config.toml
num_hidden_layers = 12
hidden_size = 96
num_attention_heads = 2
num_key_value_heads = 1
head_dim = 32
intermediate_size = 384
vocab_size = 1024
hidden_act = "swiglu"
norm = "rmsnorm"
norm_place = "out"
norm_eps = 1e-06
positions = "rope"
rope_theta = 10000.0
rope_fraction = 1.0
qk_norm = true
attn_scale = 0.177
bias = "all"
tie_word_embeddings = false
parallel_block = false
init = "uniform"
init_std_qkv = 0.0579
init_std_o = 0.0719
init_std_up = 0.0829
init_std_down = 0.0829
optimizer = "soap_variant"
learning_rate = 0.00877
lr_mult_o = 0.922
lr_head = 0.00885
warmup_steps = 87
schedule = "wsd"
decay_fraction = 1.0
decay_shape = "sqrt"
final_lr_fraction = 0.0
batch_tokens = 32768
max_seq_len = 128
doc_mask = true
train_tokens = 97270000
max_steps = 2969
dataset = "wikipedia_en"
Each number is 128 + 24 x the weight over its row's rms, rounded and kept within 0 to 255. Layers, rows and columns count from 0. The size above them is the row's rms in percent of the matrix's.

# layer 4 MLP gate, 384x96, rms 0.0828, rows 137-158, columns 48-95
size [105  90 102 102  97  94  95 102  91  99 105 101 104 105  94  88 108 108 100 107  99 103]
[[131 118 138 128 119 142 115 118 115 104  98 136 112 118 127 155 107 114 121 157 134 135 121 142 171 126  92 108 131 174 175 103 148 147 138 103  96 169 154 169 114 129 114 154 145  60 143 143]
 [136 125 102 133  94 123 124 134 145 143  99 128  77 117 127  79 144 123 105 124 160 195 142  84 124 111 137  76 114  97 106 103 112 148 109 106 155 122 118 153  93 106 135  84 160 110 110 141]
 [129 125 142 150 124  97 129 125 129 124 122 153 107 150 141 128 141 141 105 155 135 129 147 109  93 117 160 166 155 162 153 154  96 155 135 175 110 109 142 104 174 116 122  98  82 134 168 138]
 [104 138 102 102 148 134 107 111 115 138 149 128 154 123 146 116 100  79  99 142 149 112 147 102 136 113 158 127  85 118 141 163 132 145 136 152 126 134 101 113 180 121 130  95 157 165 121 136]
 [127 155 143 112  77 124 126  99 124 130 141 107 155 131 106 205 117 163 148 127 129 143 121 121 145 103 122 103  64 124  92 121 133  95  99 133  94 141  86 135  92 104 183  93 142  91 145 120]
 [137 151 130 141 155 101 115 149 153 131 135 102 117 128 129  81 182  95  78 125 112 168 151 143 151  92 104 137 108 157 151 141 155 123 138 103 142  68 135 135 122 131 158 160 103 123 147 126]
 [137 139  97 141 102 106 117 149 122 135 135 115 183 139 142 119 155 116 116 116  93  80 126 107 127 129 148 136 112 118 149 118 124 105 125 178 128 123 123  94 134  92  90 122 120 131 124  85]
 [ 92 122 124 126 145 134 133 179 129  96 112 113 117 146  96 141 157 159 102 154 143 105 106 141 107 165 109  71 120 109  83  97 143 128 135 134 122 118 136 171 125 108 140 142 112 124 165 145]
 [145 116 125 147 123 113 139 142 153 155 131 109 117 165 137 130 115 118 178 156 114 114  96 134 145 145 162 128 127 166 126 154 175  98 136  90  98  80 167 109 104  75 142  90 135 108 119 140]
 [141  99  96 112 112 155 104  90 131 118 139 144 141 132 182 122 105 126  98 106 168  99 150 136 150 104 102 169 162 120 133 139 120 125 114 134 107 187 100 115 123 124  88 174 123 112 197 166]
 [125 133 166 123 140  88 122 143 123 155 116 113 112 154 112 118 117 130 156 125 137  87 155 117 138 115 115 150 124 127 119 144 132 112 182 132 101 115 122 111 139 151 141  97 141 107  96 103]
 [151 114 152 161 132 164 116 114 136 129 108 153 127 128 185 161 126 166  84 108 152 150 180 124 137 165 139  99 115 153 120 118  99 116  98 138 126 136 169 110 115 121 123 127 139 132 151 119]
 [145 132 130 111 139 116 109 151 186 126 101 145 133 118 172  88 130 153 118 113 112 118 158 110 136 112 149 147 126 147 153 157  97 132  94 122 128 107 126 101 164  66 113 173 149 118 123 112]
 [145 108 125  85 142 151 111 176 175 129 125 115 116 103 115 160 168 198 153 117 104 132 133  89 128 142 151 115 165 116 106 175 133 122 110  87 148 112 138 128 135  92 146 133 122  96 150 153]
 [ 90  99 163  92 136 106 134 109 100 143 128 155 119 110 114 156  84 149 116 133 139 148 158 156 134 144 116 138 163 120  82 110 154 139 128 139 144 140 146 136 156 138 129 149 128 187 158  93]
 [166 135 152 158  90 145 122 146 168  95 177 130 145 131 186 121 150 131 135 113 168 123 155 145 169 169 108 120 119 121 126 120  98 148  98 115 100 112 132 151 129 125 132 107  87 108 118 110]
 [115 144 157  94 154  90  74 143  83  83 132  98 147 121 144 108 122 129 138 195 138 159 145 130 131 138 100  97 112 108  96 158 173 164 141 137 142 165 140  83 139 110 132 118 105 111 148  90]
 [126 101 134 150 158  99 157 127 136  86 139 130 142 114 174 114 108 107 135 136 167 136 111 109 134 160 116  93 148 115 100 121 105 160 132 134 103 156 123  96 108  76 138 112  91 136 201 107]
 [130 129 168 120 124 137 150 155 117 155 134 104 143  92 142 115 112 106 143  75 131 144 148 121 142 102 175 161 116 113 109 115 137 126 138 122 100 123 120 145  83 132 145 155 145 149 149 143]
 [151 111 118 125  99 127  97 158 131 136  81 109 121 131 128 110 152 137 142  85 111 147 166  83  89 142  97 153 128  96 154 194 122 169  83 136 124 117 106  71 130 152 149 155 122 159 148 105]
 [ 87 166 167 145 101  99 128 129 136  98 112 153 100 117 130  99 112 155 109 131  99 125  94 125 148 146 142 169 114 107 130 100 104 114 102 139 115 151 138 120 156 135 157 162  85 162 115 135]
 [140 123  76 102 114  96 101 154 121 138 152 153 133 130 118 142 131 107 103 136 100 138  65 125 138 143 131 130 128  76 157 183 103 147 176 145 154 134 112 126 133 126 149  78 181  96  76 119]]
# layer 4 MLP up, 384x96, rms 0.0826, rows 137-157, columns 48-95
size [106  91 100 100  99  96  96  97  81  97 101 100 108 102  98  94 100 104  99 103 101]
[[113  78 183 134 150 132 131 117 154 140 139 120 130 135  93 149 132 111 109 106 116 118 137 112 143 138 150 158 127 118 166 102  89 161 127  70 119 172 135 122 111 134 144 126  85 149 131  96]
 [147 163  85 125 154 154 111 110 106 127 146 135 121  93 115 136 122  79 138 108 146 100 152 117 146 172 130 136 148 142  92 130  92 170 121 138 126  78 114 164 175  99 118 124 111 166 139 164]
 [124 135  95 114 110 127 125  99 105  91 147 113  79 123 127 129 108 113 147 134 110 149 129 115 132  88 131  88 121 112 159 146 128 138 108 102  79 105 137 171 119 134 118 167 137  83  63 153]
 [125 131 122 127 156  92 127 140 111 152 166 134  95 150 163  88 126 143 123 135  93 129 114  97 137 144 129  83 159 142 140 116 129 124  78 140 134  67 157 147 140  84 103 140 123 157 135  89]
 [146  85 132 158 170 109 131 129 174  66 153 126 147 125 147 134  90 124  91 160 126 150 153 135 101 130 131  92 101 134 176 126 106 123 100 127 159 141 125 133 118 113 124 131 140 106 108 120]
 [149 102 120 139 125 187 124 139 132 133 140 133 149 169 113 139  93 139 148 144 184 128 154 184 135  91 130 131 143 100 106 119  95 135 127 180 137 199 150 153 122 153 135 105 145 117 127  96]
 [136 128  92 131 160  65 140 118 148 104 129 194 127 121 129 135 110 128 105 155 135 123 100 129 124 109 129 124 154 121 123 143  93  97 154 201 143 153 141 119 153 120 165 109  81 110 106 136]
 [141 148  52 102 123 146 103 130 121 119 148 113 147 149 132 140  94 138 136 136 136  97 114 143 124 151 138 108 156 159 130 142 123 110  93 124 120 126 132 144 146 129 178 139 141 116  86 119]
 [117 166 145 139 130 118 127 157  97 133 117 122 113 111 127 158 148 165 115 134 129 113 160 165 125 126  94  88 132  96 114 161 124 137 132 138 124 139  99 101 126 155  92 139 114 163 114  99]
 [107 165 106 106 107 101 145 152 127 148  88 122 134 103 106 108 132 138 135 118 134 172 119 136 115 129 131  97 101 102 140 109  97 120 134 175  94 120 129 114  83 123  90 117 129 118  96  96]
 [113 131 175 114 126 119 101 145 146 161 127 145 122 128 145 139 164 133 101 163 148 105 179 144 126 137  98 169 161 138 118 100  99 102 125 147 110 106 146 153 161 112 184 107  93  79 144  98]
 [165 133 102 120  84 149 156 105 132  90 103 112 116 126 118  80 110 114 102 118 125 135 121 132 120 137 160 125 104 173 106 121 129 143  94 160 159 163 139 115 137 126  85 102 138 121  83 124]
 [137 104 155 142 131 115 117 138 171 141 124 154 123 131 146  71 114 145 154 141 117 146 145 157 130 104  99  98 134 154  83 143 133 107 162 110 154  90  89 116 101 163 126 138 140 168 145  82]
 [104 110 139  89 113 135 139 120 120 122 108 136 122 135  95 131 142 163 157 136 130 117 135 129 124 106 179 169 118 124 128 147 119 135  84 134 151  82 140 115 112 108 140 100 109 137  81 177]
 [132 145 128 105 133 127 115 128 124 103 127 145 168  85 143 132 122  71 143 116 127 152 150 128 104 147 125 152 108 128 144 140 108 154  89  85 150  94 141 160 161 125 161 108 164 116 150 169]
 [150 107 143 169  87 134 152  88 110 144 177  90 120 131 163 109 131 165 149 122 151 121 112 123 126 165  96 152 120 140 162 165 105 157  75 117  90 115 155 114 178 119 101 133 159 122 106 137]
 [129 111 124  95  83 123 178 159 117 130 104 105 125 105  73 152 117 143 104 120 139 169 114 166 138 155 150 128 137 122 172 137 125 112 125 103 120 154 163 143  96 136 134 125 156  78 108 166]
 [105  97 138 107 119 138 123 140 144  89 142 140  95 162 106  93 123 134 194 114  86  90 150 155 143 136 171  94 155 106 108 123 136 121 156 126 152 104 119 124 148  81 150 121  95 138 112 164]
 [145 105 149 125 129 169 151 153  93 136 123 118 104  61 122 134 122 133 108 114  96 114 117 136 139 156 152 125 104 158  84 144 120 149  90 143 141 152 141 121 103 109 132 183 131  94  91 124]
 [ 82 160 127 131 117 164 146 121 122 165  78 118 140 184 150 134 151 112 134 107 109 118 150 123 147 124 122 107 144 138 128 134 124 107 135 121 139 128 115 138 120 129 133 177 145 166 123 138]
 [116 157 120 137 151 127 127 137 130 101 162 110 166 119 127 150 106  96 154 126  84 160 117  96 138  87 162 128 125 123 144 103 115 145 126  92 166 161 122 123 146 107  98 108 124 109 142 167]]
# layer 4 MLP down (transposed), 384x96, rms 0.083, rows 137-157, columns 48-95
size [ 96  93  97 102 102  95  91  93  99 100 103 100 102  96 103  94  98 105  99 103  95]
[[120 127 102  94 132 124 130 111 134  97 106  99 148 116 114  83 112 117  94 166 157 158  86 106 133 106 128 144 131 151 122 165 124 161  87 156 146 106 128 181 115 106 156 126 124  98 160 155]
 [ 71 121 138 149 195  98 105 158 118 154 150 165 150 167 112 108 140 154 105 114 126 153 178 130 140 140  91 146 161  90 108 138 112 140  96 146 160  97 113 118 128 139 117 128  97 156 153 119]
 [116 117 152 164 124 132 120 169 149 133 133 142 163 154  62 162 109 162  93 131 158 118 128  99 133 127 163 136 161 178 145 137 123  99 117 175 146 148 124 118 115 112 124 108 128 114 168 135]
 [164 143 112 115 126 120 102 154  84 131 159 127 145 121 131  93 116 143 143 112 176 115 147 133 102 130 186 134 113 156 121  97 123 107 117 123  99 112 100  78 168  99 125 107 146 150 140 118]
 [130 156 102 124 142 102  74 193 117 115  76 156 105 129 133 122 143 117 107 109 173 142  71 147 149 120 110 110 140 116 100 142 115 159 126  99  78 159 121 139 123 129 114 144 126 193  97 129]
 [104 138  84 141 129 103 153 119  62 126 118 162 107 122 143 144 123 127 102 162 129 100 191 124 118 114 178 106 118 110 122 142 108 121  72 141 141 102 113 123 135 129  86 130 123 117 123 163]
 [ 88 132 132 105 146 154 122 137 158 121 134 138 111 129 103 153 127 116 111  94 122 131 105 115 121 139 139 122 129 136  95 110 145 150 110 141  93 113 124 146 142  76 108 160 156 152 147 119]
 [109 107 136 147 111 144 144 171 143 143  99 113  90  82 124 104 147 151  96 110 123 137 132 123 141 107 130 114  82 134 109 160 114 128 138 121 136 100 120  95 153 112 122 105  95 107 102 205]
 [180 101 108 144 116  78 114 117 116 153 155 112 148 128 141 130 131 110  97 157 112 131 125 135 142 116 132 115 145 188 112 116 175 130 100 135 155  68 136 109 184 103 159 122 130 134 120 142]
 [114 131 109 121 142 163 139  95  98 118 115 150 123 147 111 139 119 103  94 110 153 124 119 128 165 150 107 144 168  92 117 165 163 142 141 112  94 113 130 146 117  94 125 170 121 130 105 117]
 [144 128 133 143 116 149 157 102 128 116 111 110 136 110  99 126 126 143 128 120 100 143 121 122 122 123 120 128 118 146 116 130 137 163 163 112 133 151 118 123  83  89 106 161 135 155 131 126]
 [161 134 156 136 117 120 159  94 145 110 150 141 126 130 149 138 124 108 168 128 146 159 104 147 124 106 144 171 130 144 121 112 138 138  97 169 120 113 154 104 130 122 125  98 128 120 120 142]
 [136 110  94  86  69 117 124 145 116 127 105 149 115  99  57 148 163 171 126 128 123  73 149 107 111 121 149 151 149 106 132 126 143 162  95 133 125 126 153 103 115  79 113 129  98  96 112 137]
 [148 153 153 158 115  99 175 141 142 136 115 123 147 137 133 100 117  73 115 121  91 120  74 127 119 131 103 104 118  99 140  64  93 111 145  89 106 109 153 111 143 139  90 118 139 124  95 101]
 [149 103 110 125 108  92 133  90 167 105 144 118 141 129 118 114 116 143 113 132 145 147 118 105 155  81 119 134 135 161 135 116  91 112 115 118 112 151 126 132 115 140 123 160 118  90  88 153]
 [122 160 126 138 113 143 121 106 126 156  74 124 111 155  91 139 140  75 123 124 111 120 120 118 135  76 102 154 135 134 125 117 159 159  96 111 134 159 118 124 103 122  96 196 131 150 166 132]
 [182 103  91 137 150 154  72 141  78 149 138 148 171 153 123 121 106 117 134 112  93 136 133  96 129 126  54 114 124 127 142  96 102 116  84 121 147 137 144 123 129 151 135 142 131 114 100 122]
 [170  92 116 129 100 123 118 114 161 142 105  82  84 117 138 116 100 124 112 166 112 105  78  99 121 183 111 118  93 140 128 113 117  98 114 126 102 119 162 147 143 156  95 147  89 102 113 109]
 [154 158 128 173 137 142 128 143 126 132 101 141  78 127 147 120  98 172 152 141 140 134 145  99  96 120  75 151 164 138 134 148 154  96 109 134  98 143 152 103  99 153 148 109 118 122  96 126]
 [131 140  72 118 142 109 126 156 125  75 138 145 177 139 108 151 118 146 169 169 139 150  99 122 182  94 145 108 115 105 130 146 132 129 116 119 115 157 157 142 154  95 159 101 142  87 113 117]
 [157 100  76 113 161 155 105 169 115 180 103 173 109 121 136 126 123 162  93 135 145 110 126 144 113 142 117  98 158 121 132 125 102 135 110 169  81 118 128 175  80 125 133  86 164 107 136 121]]